python train.py --vocab_size=8192 --positions="rope" --rope_base=10000.0 --rope_fraction=1.0 --tie_embeddings=false --grad_clip=2.0 --warmup_steps=200 --decay_fraction=0.759 --seq_len=256
Each number is 128 + 24 x the weight over its row's rms, rounded and kept within 0 to 255. Layers, rows and columns count from 0. Numbers have three digits each. The size before them is the row's rms in percent of the matrix's.

# layer 4 attention value, 128x128, rms 0.143, rows 106-127, columns 0-127
061:135106131094125131118144157096104103150114132126099084127134126141153118123119141137152132164166158161156115153140154088137141166156126100138143154111114204137144163096140149126134139156134103138134140138135140135092104124111139162100122151139137059155119135151150159170128132107147157128154123116157134102115168083126124090144089141138161120182082099162132114171141127116104158147113
059:150122117137139163147110103178108145116087137065118111152112108168134125136117112151113199111106123106139105136124123141114127131118126108163168122101166151112116116101088153156192098134115144136167143120177106136129114118161138146116150150134164119133128133121165145160186120130171102110131161155127128159145127127154116119162134145164132152137123133145190132115163123138134102127089
067:114113101099145134105119109151109121088112110088136112119107148128119135180090151163115176148116132107096123136126115140129161089148122139139149116160166122185145140139142160144106112133090115157169185086117119129144133166111135122108152115159101166118151103139163151103136114195136140133137128152104091131130101157137119094079142119105156106172123131105141140171093109117127120139142
060:141162095149079140160136102162135115118125140142088129125136129177116098156125116148169142154125122191105085190112150105111130150099119057108114097174137094130122152159139133155139151120121077149118116107132142135133141101160099125179117092126161126129135122097133158126159142138126115149145160116138137101139144099130099135125071158109128106125083114133142108105115124125145129129141
060:136123111070137099108164139118113141110103170132137149125148132113110120124154130126105100116087116125107124134128116129061152107153123157138112126151117124114105151167143145122125101172093101105147135129136115085152086133117084132108134073122157140144115160141093128116099148166110106106109106092086107122163127106133118097140101142103093138146166138144115156107161104129081100188164
066:137145095141086126173104092142134109113115151123124136127132131106080065123077110136109107152124138095166139095160135120133132139153128112137108161121156187109128144141098141132130137133133136110177125180079124151115126135135124147160162071163120171125097163146148117129141161089123160129122107121145142094133112152136136120165138168114120142152103094111147165123164120111141150152156
071:130124112142101138136116130163124147139120096105164114114172110125199174140152115126149120105137096128159144121104073123138089159130121119073130089144093110124109171112092107133090150134127126194103114135150132126128138110096162130129091118115164111112127157128103107105120113107098125088158084143113139113103155111125109098127112102086164172130109128116116132161098103111129145104110
068:137097123146125135133070132122121104113095183105143165162112091138167077130199149132103151159174155109133104090124133125087148132115131146135134125155123157110097133150112138074139076142133153130129113122124158141157141138120091114130131163126085131141121121145153096154135100126139115154158130140132067086116121131129131164113138108080112138161155118089153152126133126140129138147139
068:087091133092152110119111114155122135137115113086114151120144155121137096137139119133128130143173115171152122127065138087161127176119138158157070110138116157141127108123085177109127120125131108104140117138165116114141099144105143127140177087122114140107138127123081129123158141111087111080096153170089123111125127106117109113131095130088140124130126097134084139085144138102139148092114
060:127119099088130135155114143179114153115141106119123138121102097115094139132165083151170140128118134100115161143079119109106095133140121129173114131072134095121088104097130135127157083104150141126154160172122118137101112145111163128131164132156114155082093120133147151117126145117110132163156135128122122076103102138163150160106112108127111107113112100129144079124136110131076091098156
063:124103111144127110132138147162148172127127083171104129152166127171160118122133130119170100117106071123113188096131106150138079157140049129176094098137120112130143133133127108152130123114112142073137109132106112102121110099141139159138122161106142138123133111139133122152123098099170079146146121100109121139137147142142152141104118166083111164108131133150144151111130147137112101122097
060:122163128144134136183175152158139134126151140113133169125139135104151114106124147110108120117105185121135141102092089148170143102159148114130113125107136127175095122133124163171119117146173182131090147123172132123171107119139129123085109127121149114151162164117093137141118098102166117144119123147130154125159167141168109144080132131139089139075124119123116112103132099137109097097136
064:092123128170104101116081139132114153135152119088107144149120126176094110130134139143161130121075112140132113135151109139118123160092153117111105139165110140159094126143066116145123158136135100085087123129109103108125171075095143092079131119124123108136112087156123115135100106118124153110111137161138137147086133133116132133089145091154159112142139100109097170122122132174099164143142
069:097142128079130107130132118140141126141130130113110097104104127094127185081130117127133102148145106151154147186092118101142128158105140112118112105134127079163146134158152135129123127115076137150142089147124129136135091166114175121118100142126091135138126171128189110129116116073149083121124140099120087110157129116122067119122118134127120132122119169133153171132128068144145140124104
060:121154173114100161149138179125140134152112123133113139108145155109141072133161121152138134162131076129215137105140107180100143151125108129127112131136132161099120150155145177117113108129115130144112165168129133125096128119118114145093144119148064078121157122166126109149170115151124134118112169161160123144108114132103135152104102116133125134100127152131126141100114168109127161120131
064:104121118162101147146085107136159145118121144113133092103094146131103107053136148120114130162137133157158151139154162111157130143132081164139116102126119174118141114097140121130165140161129134132175123116107103103113080123109089138129119136109108165153096120127095158102127116146089113123117160118128137154166075129087142135113146163151103134159115135109125133193165128104152106129137
062:147133148137133155162141130124103129157134194140156123105131142139148101181137133090149124133111116131090131143124091118182106133142092123134111118134152110112117169109093118121129134135147165137127100094112115092111082116135082114161127121090107114147095103091111073106112117097114127164173172106118104127089148112139173102117141167139121118148091133137158101140153095133089102128134
065:115098134092101085128103126107120125143168157191098158106140142080107157157112129136147149164133148106112136145131102140137118121162128164153113165116152158136135091147120100094115144144143128120164133113121094126104154142159153108135117111135159133144184094151114119109153119144104143146133130099106107091137141128127132153164141143111122116148166125136125116198111180153169140166176
064:119168159125124142108158128113147105125081134109130126125100100115137134136086171130169073172100143150139145151105142117145115153149094154100105160129117125084137097118130138167140134119167114103213137143108112122113108159133086134095122123136105157141117140098119146160156093136133142099122167134103169092135174119118128132098099127110180105119157144124144160123133117133130139112161
061:180138152100117110125145154135122115101107160116140135097105158121129139089124193093122150125128142067119085107102111080116114133154067100160146156177138139141116118148122103106129124157119109171121136123143109155134119115155112136119136164131094152131132099101099153141131126159165097128143113090124110115123122094124157187130137159160148120114112136137111142117164174091149145149140
064:160110119144175119139127148121126147172147160117073125132114143209118116146098116133145117112097124109120157120120108186102099133157141151122141127112161158097118097145164100126150115114178145137155129108129120097138126088145120145097154122112126186136159146133166076150146126117123149123149132117081132137158159113119111192137130105180095112121139119121127112140137120132151116106109
067:141170154083158107116143113134128173166114124154114188136139111134122153129126137141128149140155128140126150143082177088138107113137128124170132146105147103134164140093105155155166156124129134102131150114115139083081097094091132124123166147160115110137156153140087117145145126139119136153170122134115103142097105092141146129088114129140148108167135150099106089116133098162090093161150
# layer 4 attention output (transposed), 128x128, rms 0.243, rows 106-127, columns 0-127
069:132106150134156070121147092119132106137093102144134127145149132124111142110097123151174139146143094116112128143166142147120157135139120132115096065149115134169137121058102171132163114144136101088118103109122209130130114103132133153162098133120131148091140138167129158162152119092145145134173185128168131161138111118130099100149125140135156106160135107122140126127137136131127154126123
067:135133130125093147154099078126096147123129067110111177142116111151170123116128135109102137090085125073087156157112160129141134120107111114157133140125146111135111114136124141164136120129069146152137133116144155154104074098117112149127132159151145150125138145139130178118113117138168109126101146153147145079134168173133142104155158118145157123159179107156135107117140134166123092127123
072:131091133145110161107107114123168131105106105101146184090120118133096124101150108188148120135128112126127107133119118151153116124120133120156111111114118124136130176171150086158171132148107094125129138103148117125146127135132139132073141109142157140120140130103170140087123133164139134132112143123157108138116120143091099101167143155149175104100101136121207167168124137184140114129152
067:154179144101122105113111135187112115099116080147164146114104110166117120152141102094128119064111116135107111138108139091115076153111109109125128113084118148159147144117118141107172151122122146105118157135126109135151162116147090107168167150158131148133152171151147148102101088150102158164165130141172134129122138116121144167178119161134128113158128142131124124121106120098129154116108
072:113121138089140177134109164121168089156108159144150118107157117092125109118104109197139134123119087117119118142116114112122114158162097143146122115137134083114107134144122162107127134125098098178121124152166112122150145125119120126134099134147102151178130133134095123128151126123147105115168125099057107104101149134116152133151132153084138114155114143114162137164145113056103128157149
076:128143133118071158119134144137130112143126138089107140138128132142158138147070109162120145135105133090105127105159121131127139097161087085118100133118124107118107114090156113128124120125104094131165113176108164138143080086125092161153201125179157107113101121118133113102135087139155136045120153132104136134136136125135120143146116147106101133129140104106125140141118154122090110138159
073:149153136143152130141150100094123140108127129123135132140160166129119117121150158135146136086131124115097122153128111103084138129112147163114118113103037107133140103106070159142144118136175144108139128104120140123139142140124146142125097145089096113119114138137118162152144126186128143107112067140119138097130129135149084109119132138156059177105142116110175163136112135082135139111125
073:140057135100113160151140109111083172143093134127106133143111091115131121113097127088129128155167094155127118107113127119116129112136197138108083144156181114152114174126148114110129118124102124148118148114141126096134162186143092142140131131132159134147116135123137101146151118160115160144132170133139089144153149147104117184121092150129112152128154155137146130173145155118111139156107
071:138104123153120121149119107088156130155148144110086125133166080139110124170157136187135157089158132129102144142140159136135094138132149121166094148080090135150130115096133134113107165114090121122116140174097177123125137144170126154160151128112113134148128143115090094165115111135130116077141115117154148137139143087132116137110139131104097138104121188111148137155097127146123132073151
072:168113150121084143150156182119105130129150078147145093129089124090109122111160146163149135118099185148143149115113127161115118135153138125123102157149118098186145091173116109104077151107118140124159101157165133101135119146109163153138127074106126138099123150142147099114116131129131141162128111111129130115143115112166136176129150131126155164101153127149123102119109146114124105082160
068:128078112105105124190142141106171122122142065169146135135133127175147080115115139107127119109170121126113145102097142120110108129104056144100147139104106136142114156151122114116109118115128155130168126139107089136125080146094098150129102123131143135122182122140154163149154136129142089095138125131118110127082125127110149155144110099116102141096162143140118111105117077116099147110147
068:126125110097170155119109133175137196146152121128155139091143105090127118109139153115088122106145146112086137166135088165139134094173154149080128138137128114164120104111159145150085145133114165141099126138124121113159123095129140101142108139126128162119133139150152131177150154102141137083119131136108179152105160141176130154127127112131144141080089132160116146095124143132136109115095
068:141137177162154116172131170083158136139092125089134146172115096162141135168133140118133141147086103105149111107139127108126100138095148102098103132134070128146109134115144106115141120119157113155125146112091160134107155143138124102109097150134115098126149118112127144111116085142092115053153117159152156173157155143140155123116147105123141101130117134087118140141151120125144165176113
082:128144121144100116122148134163138158128126080131140153122139126125117153094122096097125099141134136130136117135124074099121147165147114205124139158097119150172143146129141103143167136139097136075124136166179155153138140141151141137118122138117134090146105139100142153138129153118123112053152117078098113119110094136078129133123124158132092131111126145138115124129127106134137165169062
069:101112134081140168125102122123104120158084110155118106122178141106135086128121163126163132128093110115106147144137177150119115099127192144106131146115122141098139133139113116127123149145125128153156165128142115134097120153145105106125128127114086149086123150113147130151122085095086116140151115119167171144105134127136110160120156132092129197133093134113075121125141155151136191110142
073:113149153124082127123075107132182165148163127137065073132103130141099149110100140157132109156151121116130147142146122113089119106107089113153138096155108139148133139107103080120121131137137134098141122114146132161160078124121102110117108133102155133099094087154087115120083115105174111096152159137153112126145120142113172100158125131153135161150119151153122139129164138135135106160136
068:141137152104110147180157128158156139131118152145131097132123122088122122078112156067134124105121131127106115103085130108117112121161134155137128090124149107117091126088116117084065153110136140129107140134169157133141076139092108128162112113116142172114105140107128120144157144191132151124149141150155117147083164152105158115148111136150115087119132108113128128167152106156101144156106
063:109121143103120073113132130126151096110098143127125125103125137091098134127142153155127140124126149167109110115133162149154129137139116131147117108160132133124101123111115129121071139130129111137164109102105131164142142120150156110073141116177171136128170142117134077105139059108128133109143127108115051144120099113160138130173109100106125124143150146158153136156101065121125132182119
072:134159105129096106121138193127130139127150121120102150128163102122117174115120149166171092151081109106099124115148128142132141097180149136105158105150159156109142135090120116107144160125153106089152124184111132144137121159113071119106126130145104155119127155119120126135103092128146090175170116110112165093124123153142136122130148116119101134093155146123160161116160138140106154089104
067:083112099101135113140136112155144128136113151136102117116150149147134152073116144138131115087128180130131096134105111136144136139171111134070171103142163133159113121112156142161111135142081101160111134115151126119086105180108115104108145136125127165116116106086116128178159117142108106145146099114121119149084124138077121180134104147107162125136146132140099124150108134136120141069165
068:173114110141132157152119138136093146117128097108086139099119137122128103142178138100152136124127128125097165158086111143117110127139111152128150157165166124103111109142150134089143141142101169127145111152139141147123096143103093118054146153127154123152143133104192114094145148115119141090139141141065134143161149110101146152104142138134151115185137127102111122133175121138157127159160
081:122080144121126118129141135109145126131147110188120099078108123144102146118157154146173165119109136166097140126100125185146123164132119067133129143136118106147140138149098122138099159108103140132128099136139177100149144142103079127127159134133115092119139124149130053184113151098159102113148149085179122140128105116148146116122114108119175105120121083140126109131127121142123123133142
# layer 4 MLP gate, 320x128, rms 0.154, rows 0-21, columns 0-127
102:119118129157122118129141210086101133116115124148095126097111131097144130092113125136151140167110128128119117131137184097128121115156162117105126098112131142148117111115110153085094130127113113108121111136168097114098118103130191100111115143095126108130125127127079134121128078156136110092138132071149145102074116135116174146131162120142134085089146132150121109110098100114143162100114
090:061097173155140105143134126109134114131119129107129128138126115120134152193131163143100100135185120143139191128157114091094094132106112120097152118085137090146113140114107127152148119102136144120110131102141169136166093129102129121104151101083117133095113122074145111120122126121074127172135127157118156131116074159139083140133116145144136113121120113140133161091114112130134134139161
095:140134189126112186166146125140139117170136125127123087139103122158144129110124128173101101139106106106111163124138102120119159099111135101089152114130153142124086117145154141192155123167133097123133106102142107122130144138151112101154137134129114138103133134086116120141114166136113119079134131111128130179134147109163098088160085118160122095137133111150060134184132153126111128121122
112:130115136168138162133122155159147146076132169132111166140105104160155108081134155132123143132126102115111133096111115159128070167101117064146087162137144162127127072166096161109145122114105163111112127144130145134148122101121158159113116098098150157137133124139123145145151089178131116097146134156128110106139127136134120155127159089153099084160148118094096149117134120125130129107121
095:122167128096130124108107115143141170129168128142154105147088085163124121118168124154164112116150123131115130139152135115113089091138132146156121111163143172075100146150105152149167095129147134135167113082114114117115117130163137117213111153097120138102110107141127113154123148087079117113141100149123116130164103123114142137145132100144142142135081139128143108120166135096132147079111
088:154183125129129082139112108176115111146164134092164134126101122135104108091137134127106118134135137146164109141098125113108082100149152119062105123118135132100160087154143110120156146131141103125111116082091109191088123118136136152161143155120149124127149122138091105146166118142099131133150142113156124138147124123106136163154130178084141121098078092107092130144153106107118134124126
098:111133136112129126105117115113122183131110144108135103143120112197123141159138151131112117144146156152108109147127094079139161179150156109137147111127141122121143114124179119117145129200088109097129122109116157116155119122144139145080120133099098142119144127144130128153078130140181102114117148098089129078106116112107116108141180096119120150126092135074179121143114147116117135139145
100:174113163143088117178137122097096116126103128123136120094140140136092109114105052150119125132117123101139132138097153099134167110129139156127127153085120091082150127151144118131122092123153141137134160124111064113145126145127158086200167127089138146088117140120108156148113155119107176113126143143111144131143109131140100121138105140113172119111162123132128143152111167095141153139127
084:097115171099121107183135104133112108149112113159107064141145080148114115110080141121145126157140135134162149123125103122108168162150105121098119086189132106150112118128118117134122123122157139125137108107137140120118127135146120137143083137113140116109112113199109094165121121154145117047129122107143103152107114109120147110155138095134146119132159137127140096149111135125147117197138
083:099118140148105149167144124119119086121130122151127135137170117187116118153124130103138075117135166156079125161145113099134162183136139134118064091116147114139117173154123106126137106130113097156075122144141100138111140169145150107159144141118126143131093153138120094153126150135137113079136129125118146137106140128111164103134137059148169095115097142114130149126104097122130097160128
090:192127124153143118099100160138146117115143108121178098090169127123110182139179131138164138142130092145155154127144118106117154152114086132116133154085147151117090154169144130136120116108124121080127180158157135127074137120084138163112133125124161149125122122152122158149131122120150093165115150127161152114141124136110140149140086178127127118153116109131139087137142090145106099128146
104:133091149128118118073151141142140092113141085119089135176134115157108084146107104149146109154135108106105121148118167143082134109094136124109121129139138110098094180129149126117142109128099166131156182135161089143085129107120135169183145152126118150155119143133114106128124133115090131144173152150097123142115119125120139093143114084134097148156136140176133130129113082161159134139106
108:100100115185164108161144138167146160092121141128134121094111133133138183152128155139109127124132149155119138131119113164121160156102096136093163125141134094132131139109113181173127109139147175108128167144101149115107130126123151126095115139120126126128107148131101161162173130098128103091131177139058131150129146106121119150153097135136129137106062142148146144136125133138170157155113
104:140082071123135133104158141134180164157105123162124111135146088141134130117099146139121150109139162084120103121109120141092174118098130150092150124117096113160121158131141147142119115111150174065133123169143136158147134123110161147153165099131121113125124153102116118095109111095115128139147147142121136133097130136158128138122108114050145095134106113132136112154131170158130162101175
104:143127129169140101133120123120117148121105152130114158140107120171132114112112091163137150109083183129102115118147116079125092149107109137132115098144139138156142181148129145096135180154139182071121129123123113159110104065171113148135132123163126105121113100089094112154127146127180126100104129108137183118125129117111127101153138149108125120139128156078118128131127153158098100145129
094:112125108117178142109135103123117151114131095102126144163161162156113092139132129132183128141158146124121112150127154137135119136129139183112136093123109132110114130166140130121104135103124185173146081125101122128132083144091179129153171123140138129142124135139123158121123141123154158123200174097094160143141111112106087138120123128126147143093120105111161106075144165162119151110154
102:140081143124169146142151078156111155117131101115111144148133132179097075130128114129152144173138127128132133088126113110095092117145139167098133112156109126146182145076145119093130098095150105158113123115124115109143131131155129090125115152146147107160166120113114113121078128106133161091120140102101205126165116106097124124111120104116150125104121142157121110106105150129156164113138
098:145155119130158141090111096113135128116129100144139158161123093129130129088127105133145140135167122139142165115131164134181117127175089148108103095117110164119145189128140139130134117125128108137109133116075078114099157140125127132122081132103155091123083131128113135117121134133094158087118103105147123103115104150085091052127124116146103145150146092121087114140127131094151125089139
085:116149104106169157115132159135150130138129117154127070109123125141108179101097147144103152140162128108123129124113087097117136163107118124083170103135113106165157120084109137164115166148090125183115121158104111125145117113142154120122133163120177139145123155140138071152128137145108126166116138167124110146151146145091130133135102101122126122160100115105124174117165115132177121079130
113:093147126104114121150113144119113152140114159163124114146150122158133092142128107140111126127137123141119134127113105161186150131115087144148156109070110103115168093095143148170127120108147130146154113101127152106160143109142098124120153121102120086094089089098112118151148153145115117095105072121130152150128117122123142110139076128113116147167109120104114159103201125104180166141139
103:146113085108127138146149120129100115147145112156175122111136116131112078124137103165113139121104095111093123128113128153123132090116147116147171111112120148130105146093122100105126101138133125091161121164160130139164086126134092134154107093097163124160111116132120121084101109087143113116124153135166116098095136161186112131132096148124068106153125121128141156178188103150138118094114
096:126157108165143125112113091130129119079094144170108161116104130151162179089144128150126116114123119110149123146131128164154091113109120109108153104171133139149116133123121126085113143170092150140141152132113193121131115117108092131131180133154131130136139096116081120122076103139104129136130129093121119126166152140152145115137139115204122161156131117162122144121126171102119093085135
# layer 4 MLP up, 320x128, rms 0.165, rows 0-21, columns 0-127
095:120114121086147162079103153098102087106128121092130100158120096139122099137068118112092146127130121136092114075108120161126109125132132091153099151111167130167124140101102158128145177147087118149141088137094131121141155092100151116161111107128107123111124131152122121136116078111149112122137123108116157096129145140115112129129186120140066152127172117109109136149121095119117119122091
098:158134114150145119064130080143149103116103154115078110165085097144175156095126147159130176124126114103116113127128153048092119114124141156118119126109121108170133124132159129130172118132140139177140097149127131130136136165109100114125142107094122128135157164103121117137101148127135133150154108115116106122104099119133155152106121121130122110123116096081128123118132131209151107112124
102:142135154077126110130098125156121162121155107127106127168113156145126138072144152180148081130085120062143150113142171141120127166104129113095146091128134103090129085105138130113151134120122101085131130096125128135131079088144136117131152111082124096100139129117127157156125140138102118132140140134107153149126146126158115096105111153132072107145140134083122162169105169110114133134123
106:115130115169147159139145119109138153135099126155110157125139145088155135115117101135118107114142154106147105138129120170109122137120167141104100145088133132169122129134142096154109092112130113096106155121141095150129074099132109122112125131139104173090144055089117091106145072153186131088164112120182088107143145133134116144117131144154135105145110145106096117146122125104169122148133
097:138136153100168134123173137117100131149115112134131096135135135088164113123146145144091114127128102114122108136098114124094100105129174081154135117104131135142097108068108116173099132106115139140098098142163128101134152136120084132116138102115121128160146121145118161097149186115137110141115169125123165174122112131113145098110147126150178115164118105151101130180073122100142114167100
102:076076175136130137142124085099083131097156140149158136108116126123177114171057144109124153093125140153159129104116120144105136145124160136130152095181128112152130140117130143117105138125111134120160084158124122095140116110152164159139120144143148105138131101123146130121105117138122139142126128107214131103104145121151138144149130162161124114150133134104082127141096129089144139164115
106:140110091163149140103172098105144134146113165111100109101115111126096158151137120123129124110136119147136124212158149091128108107127160121137119100102125173151113143099076120118150132135157122116118146177143153150147108105130136174100092145169143147144181122099105139094105115158129124123129129170164119133111130145129118115106145154100137145050111142113094108128107131139100126119137
095:099108111152121108116137127160108115123136114094163132116141156116126065112139138118136096126113105111059120125136165112092183172137129103103143133124119104174085067134108104145143152125149158086140090129134115156177104122116143146117137108104127115144098120092115117138088124130130133143112178108137121141117151076187143149106134129107146107127130133110131138117147125145071156135148
066:149090120143136105087148123111116117168148111119086140173070134109121131174155132106124094126094110133116156091149144122111146155118159132125146113152138156175183116091168124110139105127161126124127121137151098132138104152131133119156113111102121126075130169158122123097124145122145104140111153115101120111154159148140118130095141125118139145105182173142139144144119063093147099171110
107:133175098184114105119121143137104154093125123124093165128140115098122123129151101052132108152081135135111131124134126151119152160153135156131142102128121168104164131115133111079176132129123071131105149152131139193123105154112148108092149127100142136124117110138133123107148161108145137153156179133133146133143116115157139142122139153112141165180110117153132125141150116121120189144155
090:163123117141137127134087134108152106157127112100183126127112153162162105130095163089148078145158118097122110169105137155141091066103125131096119125114127155096147143128089094133120141136142113125171123122142104112114108158132140114125153089119130079149153164140123097117145177148117122154136115118139154110137146149112118108140117146069146128108101115119136191146152125145185132123104
095:155112117136117128114129110166109133158152136151122154118112129156078123146089100156148126123143106117165128129174132173107154123128119105075112139098134125111113087152135113122143124086112158130163143128149130119082105137116160137161148129108100140099125118138137117107165103170159131111156092113112200184152096111104140147121151104140098152093084115157081147121122117142086134116131
093:151157133130098111163113128127108131118140142139116140122092112081077118129134139115152156116116101118094112122148153159152154117151123152178099113132112134119138143105121164089150148133124163162123119150104133141078142083140106096155150085141122149151096132156117156130096136162053127111152106156150148133168119138082128152105119152131172157171150137120158166133109134085115106121146
099:165171136121115134178141122111058130106108131105165127111108142119063131130146109095117164147135137137105151129143080152167137112168109167169143129134092103111121125112077121131161110126075096111120143133065133140122164110104111109097082143145120127156151142094112133136124162110099118158133098128124139103095157105104139120136131147115108126106119129147140130126140127118083133088110
106:123107167093110128117119107153165138132138124085065125128150113102150114128165132145166145139158151101158166125127155118110122121116115116106153157112137131110131147104133082166167142124136129170133094117158096149130129151115128094149136117112137117135142148123142103139149149091087107119131129097124141134142103168129144071123102156153085137133163111184161128099140164124148168121200
099:093105115108141129107122157111100099218153132120120146102154123174100144123136113134096095119117125133072160130120153127100106156079110144180093154091115146102084160146143118149125156098080097136118139128179130139108089120130141136123089109133118140142136108127102121117107128146102110186133130131165133117121143095134104099149140151123097132101162137122146141154161132133114111136121
105:123150120092105080131113132129157156117199131111078121129102164156123136085113107139149109097094149106168126172157099117145144098120145111122133100131138129114112147129113114135104134112128125125122125147133114123154071119114136109103164184142126103143094163111102141086154175120148109144094119121071159109088148144092119151105124139123124116142109114099083125154131154120138077136125
118:133139164107147126109129157171121153133126093130075093144158152121113171091117113107111116134153134101089118156109079125139128127119112153126144060100102135146161122131137172079157079141123117125135121104107126111119148138162164139157142141140102140118114127165115130145146135144092153070111098127133173144158148162119139165080139118133128140142140130145102174111132122076116147103124
094:095120119153106144089107142108140068140162104117116117160139156134101108123102143124134089162160121144140108116129134170135128129109171115141134120173149107114137135116132134133159117152062064148121184161099130167149117142130151121143126150135106148184154117096141118097158141111120120109145157120143184170126176130123123097124114165124157169161119132151134137139106127111157116142113
094:104129160118125146135180139176114135169132143184149161120160127121144109151112124096143118119132126120182136172123159117155131145078132148123190137137112158157162100126141133120122094143135116096110187141136140126129113103148113071140114143111141087134095134127157100124083134117130112086132125101119175148143089100160129113134127111158128128126156124125153121150171129094170161132132
095:138108127122082123101089131075161133137128134143092117120122126134126143134071109115127125103127099137115099163114145138136125089132168155117168115093115119181170086114144138165177124106093143155122124090105139132164161089113136105133161152071144123128117110134145133149106138089127171150179096125144130130150130110143183152131103120107130101082114117137102114121148141154120135121156
091:116134164143129124115158152122169131108103130153103137136141123148163131129124131139078107132142136131118107120087157192146170140143091074125150118100131139154154120108136185094144147111172127153147121115125168133144133124096154135125127107141111140124100123079142128186102148159140109128105113146145151179160107098158165097122122121150152160126137130159106182129164137140128102090100
# layer 4 MLP down (transposed), 320x128, rms 0.198, rows 0-20, columns 0-127
090:117103141167121134106132125066143078131146119082145101109154143167124138118117119039130147114149124112088122091088172121141151158126165157134103140102105153131140121151117143128101132122106126144124091131142130105122114124104148140162109120160144101124119139098107157098136102154090136109128102093124095098140178110119138151133150129148079131124134141130095112074107125176144131125110
097:144151112137114163131110135137108125124135112153171129122178121126110101132134143041152105154138149130146119147114152160149161125133129108138132174146154144094148124129133089133114151100126128100124128104120124128105124119148167090138101184161147145111121095131147130101141120109163127106092143094148148149147190136154145123104146133101090138127112198173115120161139135110083168138118
111:108148148143130136114102123119099134087136121114065108137125191138116151071128124062113125134122069107145083135146131172124147132144135165136114108138132108135128136114110094064133151121160109069146106124123179164149136145122151130122106111124128102123131134093148092162173180141155140160116120133120114112138133127129123155114138151109098116146131114093161101119166131115114133135123
100:120102146097109116114113152139170119131151180145127086141104127106132148097119142107145109166144108092120134162128145093116160123135083071113148121099085090061145147120111143123142154153142134162107121111164157146139120140129132135098123144092151179124136108143119129111160161113118155205147159123119111134118130157121118143152133134124119063142145104105136103133129143081127130109111
103:116053152128127135177097127137150126103080123153076118155125136133170159111118118172130138148118108152139139125133118111135156163088109127076145171142154090116113150131152111116109106106139135129073166160114134132141129147168113100131119074135135126152120141129125135121133112130131146090178134116108124120107071138133143090110155105122119120154103142122143081110154116131137127185148
099:144128101125126151123137142125151098136111150134132129115132117126173155169132161162119144152148133117135159163158168126151129156109098143117151143118103097124145095141126136150148140135129165171097132158114154100130142122105103122167094084140098170172140123157081160141124114098126082055142119155120117172106118137155121115116123096119146126120153128149179141106156117175154074100123
106:113102089103118150080099130125161135136138134134117124108142131134097129130118145183179100069133154150161124161135138146145098098109079135106141139108103109116086118102129158146185137160109133126132114147119141107131152067150109157126145171166095161127133102122132130115107125101151159142150134080144133112117150103135147136158129124131152152125087101126119141107097134201141142122109
095:152106102128119141153122116142136147176119126108114151154141117163093124143115125198135139144109107133128103150139181149118122071101183146135131101129114085134130121126141106156098186152118132147163114152106158149106099127122124142176155113138130136110127143091082060160131139122132160138141166161143187151160133140136139151121136147125162120144143101125141107138164153134120126105150
090:141149098131135161112120131120103163075122139118115152109166150140142128164155087096128113117108154129122101127130130147165122084141138129131132183070164133102138139155149129127125129154132116126114157137134118143123140147112131127100187145138127135144110159068140136108160121133104148169106122154067157115143121129139097198073143116112088141139127120107137138103168160132153124087115
120:118160100167100100122118137140091153108135095101095144148142147066137169106141099017113113103085137117136135132107147147107135118150132136102161120174172151101167153118137131077147127151125108088134130146164148141129125136097097120114132116104161131094128090119132119116136145104121134145127142136162156118147145120146101135123145152107127120171128146130133112126134123096146161105117
093:098150122131118086142136145114094150126094092153083113174141139136153112151149130117121152122169162136115134113115145145108125128134129132154113111143088113163113100077101172112130144076138161165138070131083120166117189118157122110137139178131144124113110125141140137123123103104138152073123134112135126134084118152100130116123159079165089149125149148125107122117103147093126149127105
095:125125130144133135130111117095124147114137160103106112106139122121133116140177088114174153128128032094154112165083116120122115089132147185150124154129114147129106136137108131130187135127107124100141112135155137153127157077160163107119125138131093177102090120089107143102133120106133115089157090124124141130134114123108138158129149103138142131143120165169109125140111097152118097116089
093:162143128092119137105119154086125165162163119127153116162141167137156136105105143148081138113129153167140120127115068087128112137146125138129130102142089162087108098113123072137126100151126108108105094134201127155125164148130118162096100102104142113135137140154112121128135133126163138171138137103108150176136137111121080106129108125086099128152177127126143115103114134164132128143133
099:136183124122108119132111136115067126149125177103099137153118135072129118164160107163149122172112090143145146113145109103153100104137130130138144146143164085141156128127098114121140142146127126132114117120103156158110149145109095100121106125129124120129155123166135104085174165149138122206108146146140132124170128141091109123106098132165141134098103169101140146123113142109121068138132
100:119097120110129180133108135122113156123138092099092143121106124150132084106156154088125108138112120121127121111122123117110152107107139129134122137140149110124107110131115110137145102125068141141117101129130105153103109155095092109123124124089153118166139136141118098128121149115093103188113168121086104131087107124169155097156180101184124153143152117177113076119110163107144136084162
097:104163104098150118105128141159124138147121159131114113155084134104118145135165080140107147120126130094143160161158107076141122139107171083168128109136153100148112145086091093175144122145162117147113137102085148125174144106133067133107125113139091124134099133119141094108101124139155129109133115162138101121145152101121128105144126150122115128170127192177118139137122107144142144116109
108:135133110103104123097161089114143126146103112111090085118128153120147132125132133167132118167111122098149131097120115117118173081125056149080143114125104107128117130099142105099110128131141134140149091106129097161151108123123155107119173105154131091089125084121141119127159166128145136120128156140117148094088124125093062153111144129119105099153159079120086128085157127139128118120141
125:160143161123146139130123123132142140122120082180046091149140138096122136115112115137131113149130162106135096159105099113110119135113124172172125108174137125157151148093147119084147165106161106125108128113133121130112125176138145116115130152094130111146086136116114115114165145135125159166106134147130119086144139182131164122090120137146088146154117127125112101131130164079143148079121
088:141138170121134116157131075126134119117082126107152128133112093108160119107136120143119152089087156138118142154126122087089114096145110113124138130133136133113161112129133097125092142108210132111118107105156139126151128105126116126127144089088159124087120135143133135125098138104176129201082111154130078102140132135128113132136118149102129092090149100085145128138105098136132187130137
104:079112118122123109142081102087149135136081153146116117163134103104113100147081112151106141122134119109097163117105108150127129156154090099126133100111104125126169122131137160159145136147163124151145086120101150169157167100135091106093120133116126111118114108076124122157103152125112110113089105143110143108107156135133142111139098151116134185130140094092117115116174139127194120136151
096:125077118117150096141121167158127139125151140127134082132112095097076121112094104133135130094129103130123136178119132127110136157121103097109088183129165113083106116117141124124127116137163139112097111132113099144148124126122084155098126111137180124107124137113106150150111164085194122118161153120134161143136114081070124135165126143130137095125114114139167090117145122128159157150139